{
  "weight_decay": 0.089,
  "grad_clip": 0.5,
  "batch_tokens": 262144
}
Each number is 500 + 25 x the weight over its row's rms, rounded and kept within 0 to 999. Layers, rows and columns count from 0. Numbers have three digits each. The size before them is the row's rms in percent of the matrix's.

# layer 5 MLP down (transposed), 1024x512, rms 0.126, rows 935-971, columns 128-255
092:557545421498516519510512517485437475513498515488491504491474484474512465499550542482536501455525491469507502518514463486542451473563461478485565532476491490512473418498493490519488476539504517503491505466497498476503497489492499529474462499475500468515465484450483504506473492509480532485497510488517486472495454539490546512508515516493501487496474491478535492508512528545517479518511
101:484495484536486492469491474475514500466459514496528489475467516514561558495519492543459504498499468506479506514535508515496512494510482521469496500504492511472487511459479496511506475505486503484522495515477483511518486513522555525478583502475523492477508494456464522506537494478499483518506548492535488498503497515462485466483473502563482473548500499480500500457510518545506491508479
101:516483502532480498520507503475502467474492504467473548468439496501510505505490518515456478533515533516472455496518457493510525486532562525480508528468466504496464518486497489515473519489531521495499499534500507470470540494493493495524482512508478489534477541483533471531493491471552507497507529475497543521504486498455527502512539520510510510511480531560518525507446486516470521528498
107:475524494526523515527539498508502507497496499536496490505518505530492543493550464459516505507511488478525485539528486503470544506548518523495503491522512523512555520501517513511512481469486519519520468491496498529478494483471488436464510477506501508503495538506482547509481521514512548535459468495486466521498484484489484480521517510531537497519475454507506517503458462504514519495543
095:507545518501531452480522516469510486503534499476476478500491527507501525496532537480520508499464473517498506468498465521502491480507479459466481501474482472484463488512491516436491495493488532480517487487548486534529542521520544516489529560504473518519504497496480472486453525479480538467501476516520495517507492504505519501490494451540495514478523477449455525461500543479512496498493
100:464537491521513507558474496510526469503484492528458519481484501480527522487512504483501527455476502515457488480541518496489514514488485468493494502455498505553515451514484495508523504451507446489503510507540521517511462507493480503488486473494459472523475537462443544477507500497514510553474498509476470503527490458501500513504506496511502526499502512488511500490455513479472499469535
110:560501463500502487528538468471458486524488509521468505511486479516496459517500462480505533533507517512477498457530489433514523533521498512490502468506515502492500527538478482496463495514462488484513471459518492533507511529496510551494496523496451470506532439488505486509446501489530503514489543497514488519496504565539493538495519525527497463546428512516516505526517503567499512503536
102:518498461484456484487529469485494501529514472494495506485519488461508539498531510484536509465493471476513459503488482456502463482486468519526513474473484447479503486515520493484523498464495538481494516486433481481513482513511484535501481483525492508479509521478514472502512457486446516494468496514500474456536489532511496521514529524492478541525454457494440487532485508513502524486478
100:439504521500504545514478512470504515493505462489510513466487495564523523489514510512526529516460526515518436522508514541531474540468502480526445492492494499526517519485520490500487500493499485518519496517498454481493514540486468492487471490551501515512526508504469468493532502491483543465520458510492483491524457509479497492467504452515474489484523505474488508527476480527475539491546
102:514502473499534523490506477522470504490510501498490498519533464536520501509443510470517525522490473526487488525523550493487512546505489513518531493519509505483549474511472561515517454533510451506510491500487464526485481470529507510524495462521504491481496501491517503516522469495487522507515485447508495519505479491452501470487506546461481532447507502509497487496496516495511487497476
101:509517538517518510517490540506533492527513504477513544497509533496517450558524510522491574496507482461492466517524507515531501468450490490492512473488493508436549521494508516506529490457452537480517521523499477487489497484522487511534513484477515528518506490524494538467510449469520508512536504501488508502527514554467467521518519522483507513523512526505510507491541486524519495443470
101:499474498538462497483462503502528520521535472499509528484490540469492535459513478524519503526524501504461507512532531526505464469493471520526474490487515483504528475490489488504507461472550493482530521478491504496483496477512462492497516491507518473495479496505497499494477516423507483511471510490523458514500515502526523484474506539515475502505509551513532490505514514561510504547480
096:505498485497460533513529491497499497550490508527517497508493508507488494499465542481509504481487505477468485471470525515566490538538491505510540488480501518453510520519455466500541524502483524473489539480489451479512503515505496545511471509513516486522511467501496520565491501538502495500514489504510511501456527533521487480474520516493520434536500491560449581529491466465504524527481
094:503520479539465493512522499462540498496530489477514492468485490495524487487531476498496488485541512501515492524531481521461508493537517490496517478495508473533515509501507517488502505513476503474486468468548504481552472535504522525495559455512500576551500504528523514519468518531499478532563513435500471524483516493433484520511480509511483531527522506482514497475510524522516513448519
095:501520541523546450473535514460501443532500508521469510480502479492473479531471491462536499496497484484505493496481495529529486489512542480521529503500475492545475533499459474515462540510523473497458501496531472491487519520500550502510468483483466516474450501451505477490489500480478504474506528496479455516506537495501534538523491531496445513487515466536511507502507520520480495527545
094:457469510531535475502476478434494470485490502460512527508499444479487519508501528508441520530471472507497535523516510478481481491505480523521465483523536518529509492517464502487431508512488518440521477513531505491513549475428536533518487510467472491503488526518526494489457509519463486439466449442496485522468501494508517455522529516503491475493505475507473485477491497469473507465490
101:497530485497493512440493469517512506495503509522501516466476514467483467469530548522468531468462474482457473506509474497511490526475533461492515473492435464489491497516456466504510539506494437457491504484493476518489478486456478505555489512494498509550523473490459485508472485545502495548523504486494512504517477472472536465508475477508512526524535507452524489464493507539463512473529
096:564499481491528501488496517495529479475444470500498474517480492527510516472477461458507503510478510540508500460460533512520503489511543502476477489507495516541492524513458496489515476551478482495531494515486542506489472457490554495492504495493485489471519502499494532522505515501510483455521524449482501520494503483506558556476511473496552536503445485504491510525554484466521511517500
096:530500506493482491524512530482436508500456482508535517487581514537498490488502503497513533509462543528529516507482535491547550511467490514479500520517505557491451478540468515467527463501478505494454489496514486509491501502481442488472526499485523501553462507513499470483543512484490515519487524477511475514478501497498459496544547515486488491500484533489526498521485504513462547450515
096:528514506463496503496454482456498490491481528494502508502524477498460503512482440548503479493515485457510522497499506483522488479520518486517506517527463505524504470455485464477446492543523441494542535486473518486514509463526490504527498447503463486483545496477514507505514508487513530485503517506461540538493472516514483504494481524478517495517475498487502507536509485512537478445501
093:492486528468469510539545509503527494483501489498466515478535502512449520467504493491523523493522473469476508518462509483539479466473529503490468519524520503487493467466489488500467535494483526527437535509505526500466497533514560499549554452545518522531521496523443514432498555490535442450518485473455536479497502507526491492499469511526485496497501479493521539502481476533526482474496
100:453559475515542521501482462484424497530512506511548479470505520535497486493522465441527527494452481492499521524525474503485455479419507465486512474490480463510478500512463463507452502507506500472531464491539496513505539465466523496487499511485500501495515505437453509547519433504500507537505477494483494476487519495527492517464532512505477468479498499519461478474497517550512518523513
096:523536470509486485489515513514481489488497524469541554513504511529480472480521486477517508554528526519496510495528554496483561495497539528533528508506484496486501508453494544517494536482492516492510484505502491478519499462477508530536510554485494525519503494488511492548517491515538551514506483523507538527484517516474536487475506526508509478541495468527495509523473487507499456522524
098:466484483490518519487494440499542534544522499480493481507551528519519484526506484481517509486482486532488479519462521525465477534483534524541503490457478516467481519466475502481488460523509518541515515509447519490540493511530463508503566439496524509495490518532499424551489499477478490484487497524515496486514520508500472495486535486548520490493453507515513502500494538492490491503466
098:517489487498516516483476534484507474498493498494492460479501496516516530434533509507516490509492492493427509549510489510488517450497538491524477509493498493462493528471507510472474495517504482527519515533533484518517509463506506475535488528484498508495508526519523482515496514564464476517506493501528478474468506531510480457482511466510466560536455500510499479490483471489478486509496
096:475483525546526473506506540511480506468504466515496498521528517507536469512509515571504484469533508495513464481513528506516513516494492522499490520483515485476507510511542503514492484530554491497448519504537446484508483486458520472477526483524526475476506476496506505543491483483512534449511533513513521496493504483487487498488464551518500493553495467446512488483480491530542506505509
106:528474467456542526509492474536507511502471552495494502510515452477489498480493498550491507508536513484509531474497493482532475477491573510451524485495505532486504482485505517472525525547544441495474492504490478507523487444494523491499474496513503472513495522462501497494512474492498542460511485509534485522518503499496474476515487514514485506488477463514500483491502543487468517481506
096:481517459492507476461478540471532506532532506525549551519498581501508499452531520492478520477489483500486455488490464556475455511504478495493531489494464511512472486520499501507500497493485454483489488504505557511474485504469510537502475508516476499477473515485490488490497533489502489504526492517479487518491478509478496451483528518505546467495485478472503536452491474530520501499490
099:514479489534489499525487527524513519499556531507535501484491484519477511490534457510506474500549517511471490518467524485496504483508514521531474485534529440518533516501494545524494497499515553476510550541495494497552488509526506528494494484458519512476537492423512531543493487503488537480475532551506515513560482489515519483505455526510473512492531468535498473526512531505507484520530
103:511503472548503518437491506497489468483486496516491548453486474516482484455517513475507508495510465448509494510515494525476487581487521524514554489473501499526496480537487487474449542484515493480485536515464508518517509499476526487555460519550454488522510487445477489521478511507484481518482525458516523477553527510493526506493442475552520490530517510504483456500440480496482476528543
101:547474521528489463485480560500501509505528510481473549450498521483508509486517571528481550483473462465456483520517519521501509495528507530481523524489509489491510517496484479504523502505506541504480502476548500453505522485518491515493475471498477534501474507545535501463471470507493470524438469459511482536504510518486501483494445521487481508505492476463523495477490472544482525486489
093:498496521512504477451484458488539461497503507500521507542483495474519461519495501476525467549494542456486541511543514484513483478514522513452502483485475534519474495448503511490501495499545507449513493500491520541528540502455566496495494516532496535497500541485534470489478455488479496516454500504535497497530514461562487479491494516520453512485508500535499492511522512488516512511503
107:521493485514485464486575534509465500494452526525481494486485509438481489507495486478514526486532528476497500551507501507512461527490484497478487488520447539467513513502531511490499486533479472510510487514474504492506503493505540521479474502534482495492474496501501456507517541544530526497537510451494467510524544553526489505467506522483498477483500514436509496471506493535505477538517
099:489527537508483499481530505500497541478506531546495503552504477481533535486501489479508515500479511517434485530547484511464521447535488459496501495529529498508541521506477507469511492508457529512524540536504494548512424494488536522522485506478467471469491520519509512491496488466504526532500472494469513505482519500464535497495445475513549489514515504523513526491500515485529490484500
095:528456512495484479512534466542513536514487489537527466497501523491487510476508515479475525462519513534502521525503548482515474527501493509514512488568502510523529521537489526476487478482530520468504494483513527512484466518483569497460518486495502486499508501491482489548514522568508448477511504520531528510489521493500518513521509516461503478486470469528493502516539483468461503522519
101:493485493488526478516506524464547484503510519495426504503514444503493504472484462503515491503489492526514503458530508487501517489477473492544522521486493499536522560544511506496533500498497498488486494514504559527504513509490501456502520543488530452508513468492524495511479479494520515481528515474519511506513487477508524500500483526482541456513519516515500520416463503512500498491498
102:551484468490550482475475507545520513462473488497486504540559502533490503499533502484499525512486489508485500530481454456509483470489454538491527486497502532497487494488515479487482519502511473539465487453519510494526505478494492467518505501548487482531515526490526514511486477535464488539448527485523524546466469464486453438525500528460502467479536469485530496488513473496500502513472
# layer 5 MLP gate, 1024x512, rms 0.133, rows 936-971, columns 128-255
095:495536508447491539506501491482497505514487480494525456457540545497489503508537513524496473496538503481534496498482480520493508526498512526471498527512513513504493476527517498470490494544537553531544499488506471505508511549511530519516520471479534514528536520527528494544456482514486479491521451485500496497519527521547459507455512486491471519471511521465504539459498503498508506506526
094:494483521486524544480476524488540502490510515529489486519516546505502444465518498524481513460479513536488478456503473442470546467517515510522522471481474529488450478493527474486508515472511551497519497488508476455539492508468528527518463486489482525476493528494510531489510517477492498486506497513489509511490531507489481487500512491528484495545506507504473515501478495483526515485472
108:502491580435505520481514460489494516480472471491493510488499471437515499504523528483529470492489533452520496515518488555503493524487505507466500535506477518495504509509512516495496517483484490502503504523515521489504507479497518526520510460466532544477499537532514483504506522539475468510497467490501474514522500507524471490554495475510470524508515518452531458509494463487486461492469
102:460467488504495500497455501525456490506550463481476511497475548510510494480546480507507471495478506520472489561509500457489517505498495504504464504467501498464512526485526507521536423492536518487477486468466502451430514509510511525529539511498537482497482505480498502510491486506523539506497433534454453478549476527515461508499509472558466555497531501496445531500496581510486535517517
107:474498539461441468516507487515478555506511469462495538518516500500503526538455493525464493513523528493491545495505511546525518475489477524479499473522525535481518470496507509471473482529493500500474470518494494504480533512478516531507502507535474509463524504462522490466534482451515495496503512534495491493480476505498499514523499487527497512508517511497507461467522528524522499534501
109:499534537500477499473462470497513468500486505487498507541490461516507465502486510454546477500505550547480488504462473474506469469529481497496509508520516512472465470513499485511500479522501534511540475503537504500538539531470460493543469492516472514544532492529526549499456513503540499466467520526451423506495520472481504532489522526517476513486500493529506521470497489496507531528518
110:509538475506502466525475535531548527511524503502525509514465524488477481540455494498474494440521512499495494486504498507482526500469536513529488444458502533514485467508515431488533504479543513487494480516497478551490493525444482491512475510529506494541498551486504474473480483508497505492504482477451497477465502545524506496486514484487474485545529436528469553501466469510493500484518
100:476570477546483502522534485469502516526498483493505461521530489462485529530514517495493503467476522524486525486485465501523492491509500491549508505497495448509525514511519489510509515522474494470536464498442479503465475502487515524503519471496505529463518493422469478494517520494498508456513459484472516509516549505477495546566552510510500570508499513491486457448481513524526504471482
107:533477514527520521530524509459562523478495483556502474490500520530486523493512471477500504476527494501503571531547513508521516512503484512514473469512496484445474480541505483514506493533533459488476504510507500518493500468506554511469505524482474468506483539513485498514550462481478528524509521479515491524529510508519502504510474505530529485474514534506490505502490499520468500525547
099:526515505491506504496509460534470530483487513526528493506522513526509466526493501518498443530455487497508504504492536500480457532563495497453498545499507459486493503484529455505542518521501526467485535523470482465479543520522530555515518440521490555508485500524486528491514475499534476498526529490473502501513550474503515494470494477472536510506498521507503511516525524516475477485539
110:506470546495498469499470521467473504543456513492504481506505509504485497522485506499494485459480531518509494483538525525479496508472458527478510497537509504512488472502485457550524480514534479465482553502499478496483500492518484527449472509483515507481533512493463547528533501525522478480452523451523478480485549512540503520475489479477501524473540503523534469511548469520447490524505
096:515503503514517470524475521472532519539451529496480520490482483514495475542482519532546512460503511497497469493500506531507567498449505512506478512532508485475511489455474521468490471547469503487475525472496495511500531504505501517482491518458502492519513496536539518469473475496488534505500509496533548456517502488493519504487512515511453496461492510496472475486497492510514493525554
093:532499485481536513477492515496449462501490592510500515520511488457504554535531504542439497524429556526496501498472533449514517552537454482519469499522450534491492514489481531508476458520489501562474528544491479507484490471486506495498531525501496503520460457508496474504473456494549495471513504500494509481483504512539518483519515475463528473496526505474482505499466540517515503490518
089:547454531514492496495497545544495507513467502560530465492508504511525458458540535502510522499531458507493504489480429446479499513466523485461482499478486487484532478515451529484512506474464496485503487501489519529519458482501460518492505480521441499504490502493477490495568421455510520513486471491507496444461481517519521507523494529500476544491505467533492471508535532483526493504472
099:525499561503483504543475486591489469498520534539516476497488518487527520502539469477484492508462475467496526481513483514519482476501496483506504512547505503504503512465491468498516496562487516548537509539477471490496504508495495464509500467500503503533486502501498496442513508503527515498494518512532491499515505497491507512510526472476486500520461493498505498483514489493473526500542
089:523484524473469468489529513519473504538493530508529515499535491488460489517479489540500491500518501548525493522543509475519515510522537529446510488494504495472492443457516476504488471510538522494505479495504540489499498522510515474560518510485488525475558509522490487469466509492536521476523530473498543514554474509485492526500463514520462490479499538509484505471508457497510524465496
099:497498528486481553535537496537434489495490489529469511473522533513481482466477487531550513461482505498554531475496505541498482497496499512471496515536491525473480473471461486501472541537461501537481494575488500504530497462509493475485498544492535528504521531499460504506505482476515511479512469525469532527491510489497514495531504526498545501487514474470519516562491488527489472502507
083:516497489521487490486473506504506463520487456451495458497456474501505496525537512518483504467474544486496522487503487490508505477462487483479517492450449500510521494481512505541501526509490487535507498543525505466466520501537515484546483473530495500454518482518550503451508484506537468496512493495494546525518560514548538496531488494516511486516508482472479514516501483536511489562468
088:518494435500474469480482466481494519496472508514501483470461511511498487514495518517519485447440460479476493516497551495478512496552478495475525427476518503496502521479509462465513472520524461508501489538530472503538479485486573457518495505472478490450511515545512509511516517534475473501510511505496495532506523467492548503546466455532497489508490509483476504511476495551471513533496
099:517521495508498500460481493488505517518460508542492529512448492475545538482488512472449496521473519548500518504526528492485515558517491485513503516466484487481521485545525518469493481569555458520486472493505511490530520469487497511480482516476472471488531472466525516508500451472482544509492521509508495485542565502553509474530498514506520521464503509526511482502525505464474463519487
105:514503504525469550488453475504452507503481516488497459487490516504496502463512477532506512511520512473485505509491479544525480469499488506520497466564467492470509452472492517525547534513508493494480506521538513523481527495474499494507487513477479488483500527478490511513530494467530467483448505506497507501476492481504514552515492465518551511524493521500504469571519516512475486501510
101:493508445515516477531475462506505483451521506565516487475476506459494498496535492489490528544496492503490503478484474525491531485511455526485543538526454496525503499531505530464483529421523517490451511471559479504521508485539489475507494497525510511487539488496502530529519507542507502506505501478522484482475520490516513521495508517487535503463500491506495485516487517494528514485549
096:522495512518490513469517513482474494572514513536559501466510492501513540538503524507476525551449473534454496504490488521486521508492526511466498498542509481477491495532477448513540512495480455486535496517546474477501515471493444493497495493539534497536501545497485484523528520519502540484472484512470473536491521456538490468553474517462502488523492474536525529509533538499547473485462
097:497462475497497507507473503484527501483430453488504508512495496551511513497502430484470520492533514540476537486499497439463500436504530511514510488494547498457502520488520464515471501499519512512473449522517514508532441512467510512489535486509490533482455514501533514483492496543516515503507507526476466534502532510479514495457509504476475501484488454498492553495490470559520501539515
097:528456489533473502527449506502417487471530506453529451513511560521497482505493483539498468466522554479488467470517528467497498524555530505472516506490478484490483514508510493495468526511525508470476494502511486535548504489500494512509498474479466515483536528445525515460491494470519531508497479519481507530502522513509487492460530475489510518541523484523489502448499536499543523500475
103:467478536533519514505486536515483505516503550503485472528472489456541529518499512449540491490507545476521499476497524476530502481483518456520506548527492519542563499523514507503499554510473484447549517488515517510532491552511497511484521496518467466568505533517516486497478504543518521515556494516505503490466476486507497519481562499505489520467512472503519509481473475512494526463508
094:482506486466509514489549496524526542492513479513501554492493553497501520500492451507488521509542482519469511528483514533517499553522507510529504534491525514455505478481524487460481471517481468484444518500487492506497506518533458461507490500512495466487483538489486488477492509543478519533495502489539515516473486459490510524493547517482536467489491483481474538470496454484473488473491
091:502513465507542437519565499538490517529469520487508491502491500507510505493499489539497516548523518515446483516512545498474514504484442476466502457503437498525523492493478498499533484569528555477466482486527507494520519504484480518503509492480501547512511527518502464492479511500490504471456479516515497471540536523491507499478495497485509529467493508534498480495507469512490510496522
091:541503481519532494515465515511495487474458508504518493487501542521479477465498514500463480515495503455525496486480498494451493548509511469456527523521477500472464542493484553578507499510450508503484483523474499511499512468491514483469469501507502483504487451491502507518502503475448458530487502508493482524498487482543473520499532500482521468494537558522518477481526508507489527503511
094:473490526471490532518535509504536467520463540496495532487467502504573494517501544541483510497502450502469482499501513494472440534469523481514497500494485469476523538479484514464448552489516490501500536503498504511502517483491510507516438460529511508473518498523536507492522532537525486495504509507489505487525564471497493479478494529500482501475528492511516508507517492515532473478532
102:502483520544516522510538512509471447476527480475471526495506463534532490501509505502504475526497518524502474543485497526483507492456509477484473525506482483474494523454496536491498483483502487502497478493510509494506470524524516459437549494511496470532484447477546521552545529539529500470520529462516463523452484509524475512475462510475470496517495464541489513476551514485500531520506
105:512518502500500523504487488486494547505458504518497459470508510532485531480491473533477511468493505498521530530506515515535530535514507578483509427452526504494491493490493508479494479472499487510485517475505492504576484480529479526517524493514510545496493533564526538516502486497501487510504515478524458514523496474523505466517519484479488510512515493485483492492528505503518451562512
097:473521488493481483511500526525463517522525489443495543458509531409472474512488507492465532451475458493526501519472520484516489554501529518512516491521541461459471535501520495501439499470521464513480506496472483511524555490525493524490538516504503503511496515464513515500495558508527517502451532479491530517484496474492486492502567508499520482498488475493468475505497516488519533441519
089:432517520503512505534458490475493520500442491517481501507482471509516520503499458509476458447473509477511522483507504484508524502476478512493542490507532541491530547520499476476475460503509501516484509473455477496528485538544517531505546482498530491478496488542522493530518454534495513511473509500473469479465484474483479498529473515506522461478499477531508553495478481511491487502507
098:488504502524478512517498464498491475452474545484490489480509517464547487503488541531508518477537477556507518484491524508496510521534520490454502521478502497469505489509495530475505519478518564525522460496553514524532506506539532484455469508508502545521491523522546499476479536498489449508486484480478511502508514511502521482474495501484485485504487506530463543512530511550488500517485
085:482485525478499538508480456507470456499482514515555524512498493515515492484474507480497508516512517517486499486494509499514530510507486524550497477452472514476506462520506461478547509503540508491491540524510522536531480502470501503502500500512502512474524467507497540527513533473525550454488518460517498490497493446540498512539533482506498474446498495492511497521482498482483477471532
# layer 5 MLP up, 1024x512, rms 0.138, rows 936-971, columns 128-255
094:506507514460488505472465506508546533519479490522485486496503513504504483496470482545480513469502518499504486456512432500570494497494550463511502481496502531465465490524546506496465556469510508472504439523482504504461488495493495544553479496497496520485540508486512450512495537503440468541474494486493479500497514507520457498474504525536509497498451476517502499504506498517529508450538
092:481529491529512516502513449493506559514467469488454499466506522498524520467544479507535512506492511556500468532539505515464524503444471485545514471526481528503490513520468533502510511518470521488535528484506493542516490535495495513513521555463534504461555529497498492491539537500492495510530499483498538528525505517512526481543477473471523522493457485439490495510494483483506496499500
111:541490467524519470506484529496538508571477560502502484498502532523494476493507499486509487532492514479476490513497522508475501464458500486570468455550513492522478494478531463510515456508489517508531481506487518530510501477475546496507507538510514506541515516500498518464465494501473481519567471455515534536482505483511524491493510482457501499465496506539460518478510523511528488480505
104:579474465548473505487478509521474492514484521528517499533489489489494494531473522518453517535534533523518509481513500508509515526480490497504542525492492519532509516484502495548466491455550522535474531512511490444480505435481482484523493450498516498514497507493494537521503491496482486481509491497504486450480512528473499505556525486485513494480525511523543523499489513515471473488519
104:559510510483483515457528477497499560554489526509478480527525503539485490480489472490460499525496516480495533498505532528487507493516535499483509434501513508474534505522477506496502498515497519503506553568479484496476520489515512471515516552495509533482523484479501444490527517466509529514512507504535478497502530539486486506497513512518515489497484479451546462480522512500508481489459
106:534481479493519532539442464490460543504479493495493503514498463491508500485491533474504514469472523465491536513462507499484482521488513514520486499503470523499470520499517501502491499517492490506507476475530505468512524495507531466487467534530473496491498506470497496498504475517510521459462490476518486519491551444503483541540565558489462516531505537538495522489515556546495504502508
111:506457476476500510515492524451515527533510479477531537466486453512465485505452459565533469494479521502500470485510492538538465522506489546524469475498496466473511469487526507528479471525493481477473538473470506511485475518490502500462501527487472523501502542522526500461479472497521501486493477506540464522514541525482515514509471491506544460525517467488461475503495478554530499494529
100:506546502506498482488509517505464505514532481528533496500502561499520505498534521489521505478495494495481518467478472527480507457476479509530453529493519514482509498489487517500519513467475503472512544495463479491473520502488502472502478512503481526512517526494513507532476497427495556494515480513480497531524491515478491508494531498529490553484454506487476423525453488505429560504508
111:482508486518518505540481482483509474498480519494490499547516505498480485502494499496505484505473420494517548531514496521481486529500501475474460517504488514499515512524508465530534487503529487504501488498514502516483456472507494475511581523503451454500498488491471533484499468527480533511465482510505501521508488559455483532508503477495519545515560513495486483512507486476512486509516
088:471510515483458528517500511495514471492508521478507539534522525495527460517467478483484492472475496503485496542499454483511442474477502461454496514480515519423558499496523529523520511520519560540499544532488511495506549456451505503487547474483478552551499477496486486484527472506504507497514506465512524470523540520470452515515492495539499488542491492528500508506532513477486475472488
115:511470518494447542476499484461443513523502509532519539482493497510457495537537480542515554498495499517498493531516522549511470543551477543475531523482507494493508472455471509474452505445476481487487513456504459472480521485530483501495497501502475511523487511510483505521483514482501464491497497532496514519494516525543490456476455477518466508526524473498484507513513535480511486478515
091:483531482495533510502524507533545519499511501519493487492491544455496511496453518515434455516491453480495539541509533457479473505488493483478489469502516533527463572520544501505515516514507478505535494480551471476503447539505509477532488489461522465495481490501493494504513533507490477497512508498472417504478533454468502530514554501478523556474481495514519476555503520503476521464460
096:490437490507506515469493507527510526493511483532511492524513498479446504480531473440475554507524515472507505484485490491486484493490514539502481477498497511511489531505505462515471470506523508466485510519500486473464541514502499488506496535457537548510507514444493513477502468464482495495523509455509519489485447507499476499540513492518510531484462505530495498491520508499479516510525
084:521481504544500517499497539508464516511502515457521523478529492499538511507483503486469470493498454465496535516452492510511550488448546519508498492497540457491539487478519512522447473464519504456505509500482469534498498483575540481510516523494489531489470482513524516500500504486484491487470499564463532505514495536529480540489530490517469526462493505526520516534500505540503498498448
101:474535507490471516503516501499472524524444502514553455484501484503501509479481486525483491503501479471515482469530478532509435478486481526489525469509547509461468504515567523509463462525523539489554518469490497543507514534560502485484494522516476489525518464501513487496511468532503520470479542526505497504502486531518508505486526506463491515516536529550524522501458516538494505460464
092:488519513530510535492501501553529515476536502488513542477470511521500492523493508510472502529538546477494507462506516491530499480499527497522517480504492472537446488490506498540516508465496469515519495466490524548521509538500500464455498497494494500502462491494514535513492490475493535524475473487504513558499490488502497500490484460531502535558479484488532526511473555508475506533444
095:537536531529511533505446501473530493505439521493442455516482499499508469441497479523496493536508522510505480517501485472544530468492484489496508513513506526467491468511514458551522496491505522524469548483501452493482469490508521477503512501427483537500486486517529510509496527503471491529498532481542508523470505520521492468506506475497497495505485509444537542526415521480512452494554
082:498485513495498508534504497495544536499572509481548527504554490528442479511524474462517534500509449517510510463484484516495483525470502495478514522553542516483486483548469522495484496454512501508527477466460505500498521505480477492488523518474486529495507509509465492532479547484507523511509499503479460508517478475429481486490503521492504512533500495541510516524478484493528520437499
086:499528517499473481520568485513495508504495476565478502491553507470532486532500485530541486517483518501508532476509464521506508467468504514501506552551525435493482501465507513504509517509507504525509556470513480455507501484512515506470513501503467496524501537507487502491500486415475514502515538469530483501512502501542503479485542510510511477538526493522502514493513528489487522492510
092:466483485511467485535504521522496458488549476482521468504489510501492454534514519495566455497474461495492450500457446442508504435502523528467470454529489495497505501528504449489520501426510478500566502453493468480499543503513489499510512508504534490490495488465535500493509481460487517496497521496494486520512486560451490485459468546522457548478520496486462510517500499514502542522505
103:545520441523483506457485553511519466512506498506523508470476530497523478481444497522474536512513491455470525500543514466525504517500475512526477509499498485465535552525498518469494491497506486552455513519496437496510474519482495492544492503498511520499537521498480526529500519482515524512497527510511504483463472548518480487478494500511510466516506510495544520514434508508491511454535
096:477573525522495484491461530482470535520495485530514455471487491512520508483529544505505500520529489419550503466549481474476496474490472508504510494504526447501512539531511474479504509494501488451488482536535479481495527489509490487475465523488502490475555498533465511533498522516456544502511517493475486491486503504492485466526526484486486487538493541518517485513478523523472525468456
094:515498522516479472527502508503480491517528482469534485512479514426520534470475472486505502496511499522491501498462454516492500457488489527503503488478496516514530446489513488533524489519513497458513546511510519500507510487523492481493490499458534485517536482534470522460530449470487474520533473508516479501494551462523542542520553459507517491495504497497496481526508492458515464476542
106:478500495467472455501500504463513470494447450515501547502497508511478463519516519504458487506496486472504501481515517475520519475513481539507481520465495494555492517510505548470481544512510476502519505520558518505494476471526479474526510501450507485549491494511462508491490510500542446477497489471477506497465507471567526528533500522479527459450486524494500522481491512507462481481505
105:479514493493521563453514494526486490501477488502448525525501486514447528497521528474491529513527499528526527528509496529456505525500484483532505486508475490535515523520475500485529469496451505486520482465483543504490477486498497455528493518465523491508468496510470493531510490509510528535475512511508519523474488480519497515521533525507516501482490510548510459466513502472512496514512
105:484510498484492500522532517481515494527491505499521516502502502483471515492526499502479499473484482528500526541489534529510504454529538491522494517542498478442519474460510543501513527476485495490449491518484485525464485518500488539519518479462444468492540524498473426504504489475474540475507544542513490503529513555506502513515497456504503497512498532480488486514467473498487513457496
116:484491541443498536490520504457485481511510485448458505470489452448466520540480507487486504480533487471528506505506490505491462501527471496504479544455532479530491479518532536495496531534471519475517496464497499501523485523463507453497471537492545506501462473473472515466468491514436485509514538483527485544492506501523508519515504500493488525503508501505535491522493513478470492472496
093:529467497515512507512478470499473506552470452543518501451508484526522528481490453446541510472485509508470487520565516483481526465451469492531540507474446503516531497484536526490508520510497489488475494520458496560531538477493495451480517523515478461476552463499491515472465501527542524489528501524482536481520557471534507496533474536495514486496478522543465478491478500493500507471547
094:537515489520493494487456484485493545499467500464516469455485541549476526474510516474530506554515463485494520520474516506523504529426492518488511487492523520489543480512479487527506555468441505487456489513495498533494482483514517514482474488516507511500487478466466521521449520487501520464504497504531502484515500568484459512495493473526508462503497525458460495490524518509504496505456
090:543458488483484436484507539488538499484549512447508522536472471542486498507468516543490525510512498476499468529548509489513526494513490487551514460462461524495494531481492494450500513511484528514460539504482454468521482480527519509535490494472468534494497495486535491525500472513460476510491465528460452471497506507454529512496500500472483478469521480444467493537516431476447506527495
107:495511488516522485505503555476526513505529490496463470492528471505544526455518525492509514485472499503507471545522492505472486515507513469529454513490551524438510489459487511482512480480474472464520474510478518504487497522515500478451503486488492494538513459510521508528509508536542478441522464497503511487489488523524493476463511473506460538494523476550507509432507522483475513518488
106:495488529526512487514531508520519469494514501485513473506459537470541518511486526501531481484510445488508538524434463477482474557448476496533514483533459523501484485497498494494522495496475532510507487497541524514451562498487528475512506470507480503531504511485544491517516480522544477524461476474480482470507506453482506511507486538447518475473509469470539492486501455538484442507502
099:495462504477548514491472499451491479518501461513527518466527538503478454529502492534544490504523461493522500464524502498494519552477479542463481490459461503520481478514526488558477523489522462494495471503462491514496535513505485501489534548518525539520511532505499464482473523464484499481521521513539483480492492450553466530503541489528480494484491514500478485474535482502467546520530
087:531505504535461520539500512499488496497514490478507529477476511530458509514534498528512564488495536463504470466478514489477519484524491463503464528457490465495522405482496507499538514481520539473498502550525471490531483490495504543527502477529504511508478490458496513482471471474526512490474479498549483499502533500524529519485529477522517490528485548484525499439531511461504529489500
097:482508512507530520477527516519490491458469480503504515464491496514542523536515509498511542499521480472549472516494509502491502485492517529487480511501471514440480520441483521520509514495519488525491481465470519551525497513505490461476452509538492505535476499522528498486510492551461517486479486472527441533476556520510506526519518523463490458534491539500496526522506513477488501480481
087:516478446511486506463482529529504523463520461504491507479523548528499515526544484497493529490521477485522474460543483503462498425464544479476515518565474538482505512484501501513425510490523509488476479520501519518481534524522508484498521526508505479550504512455524513489476459471537525549463437529506566531489491480437502476537473532491519479519516502510453481452478520509500521532503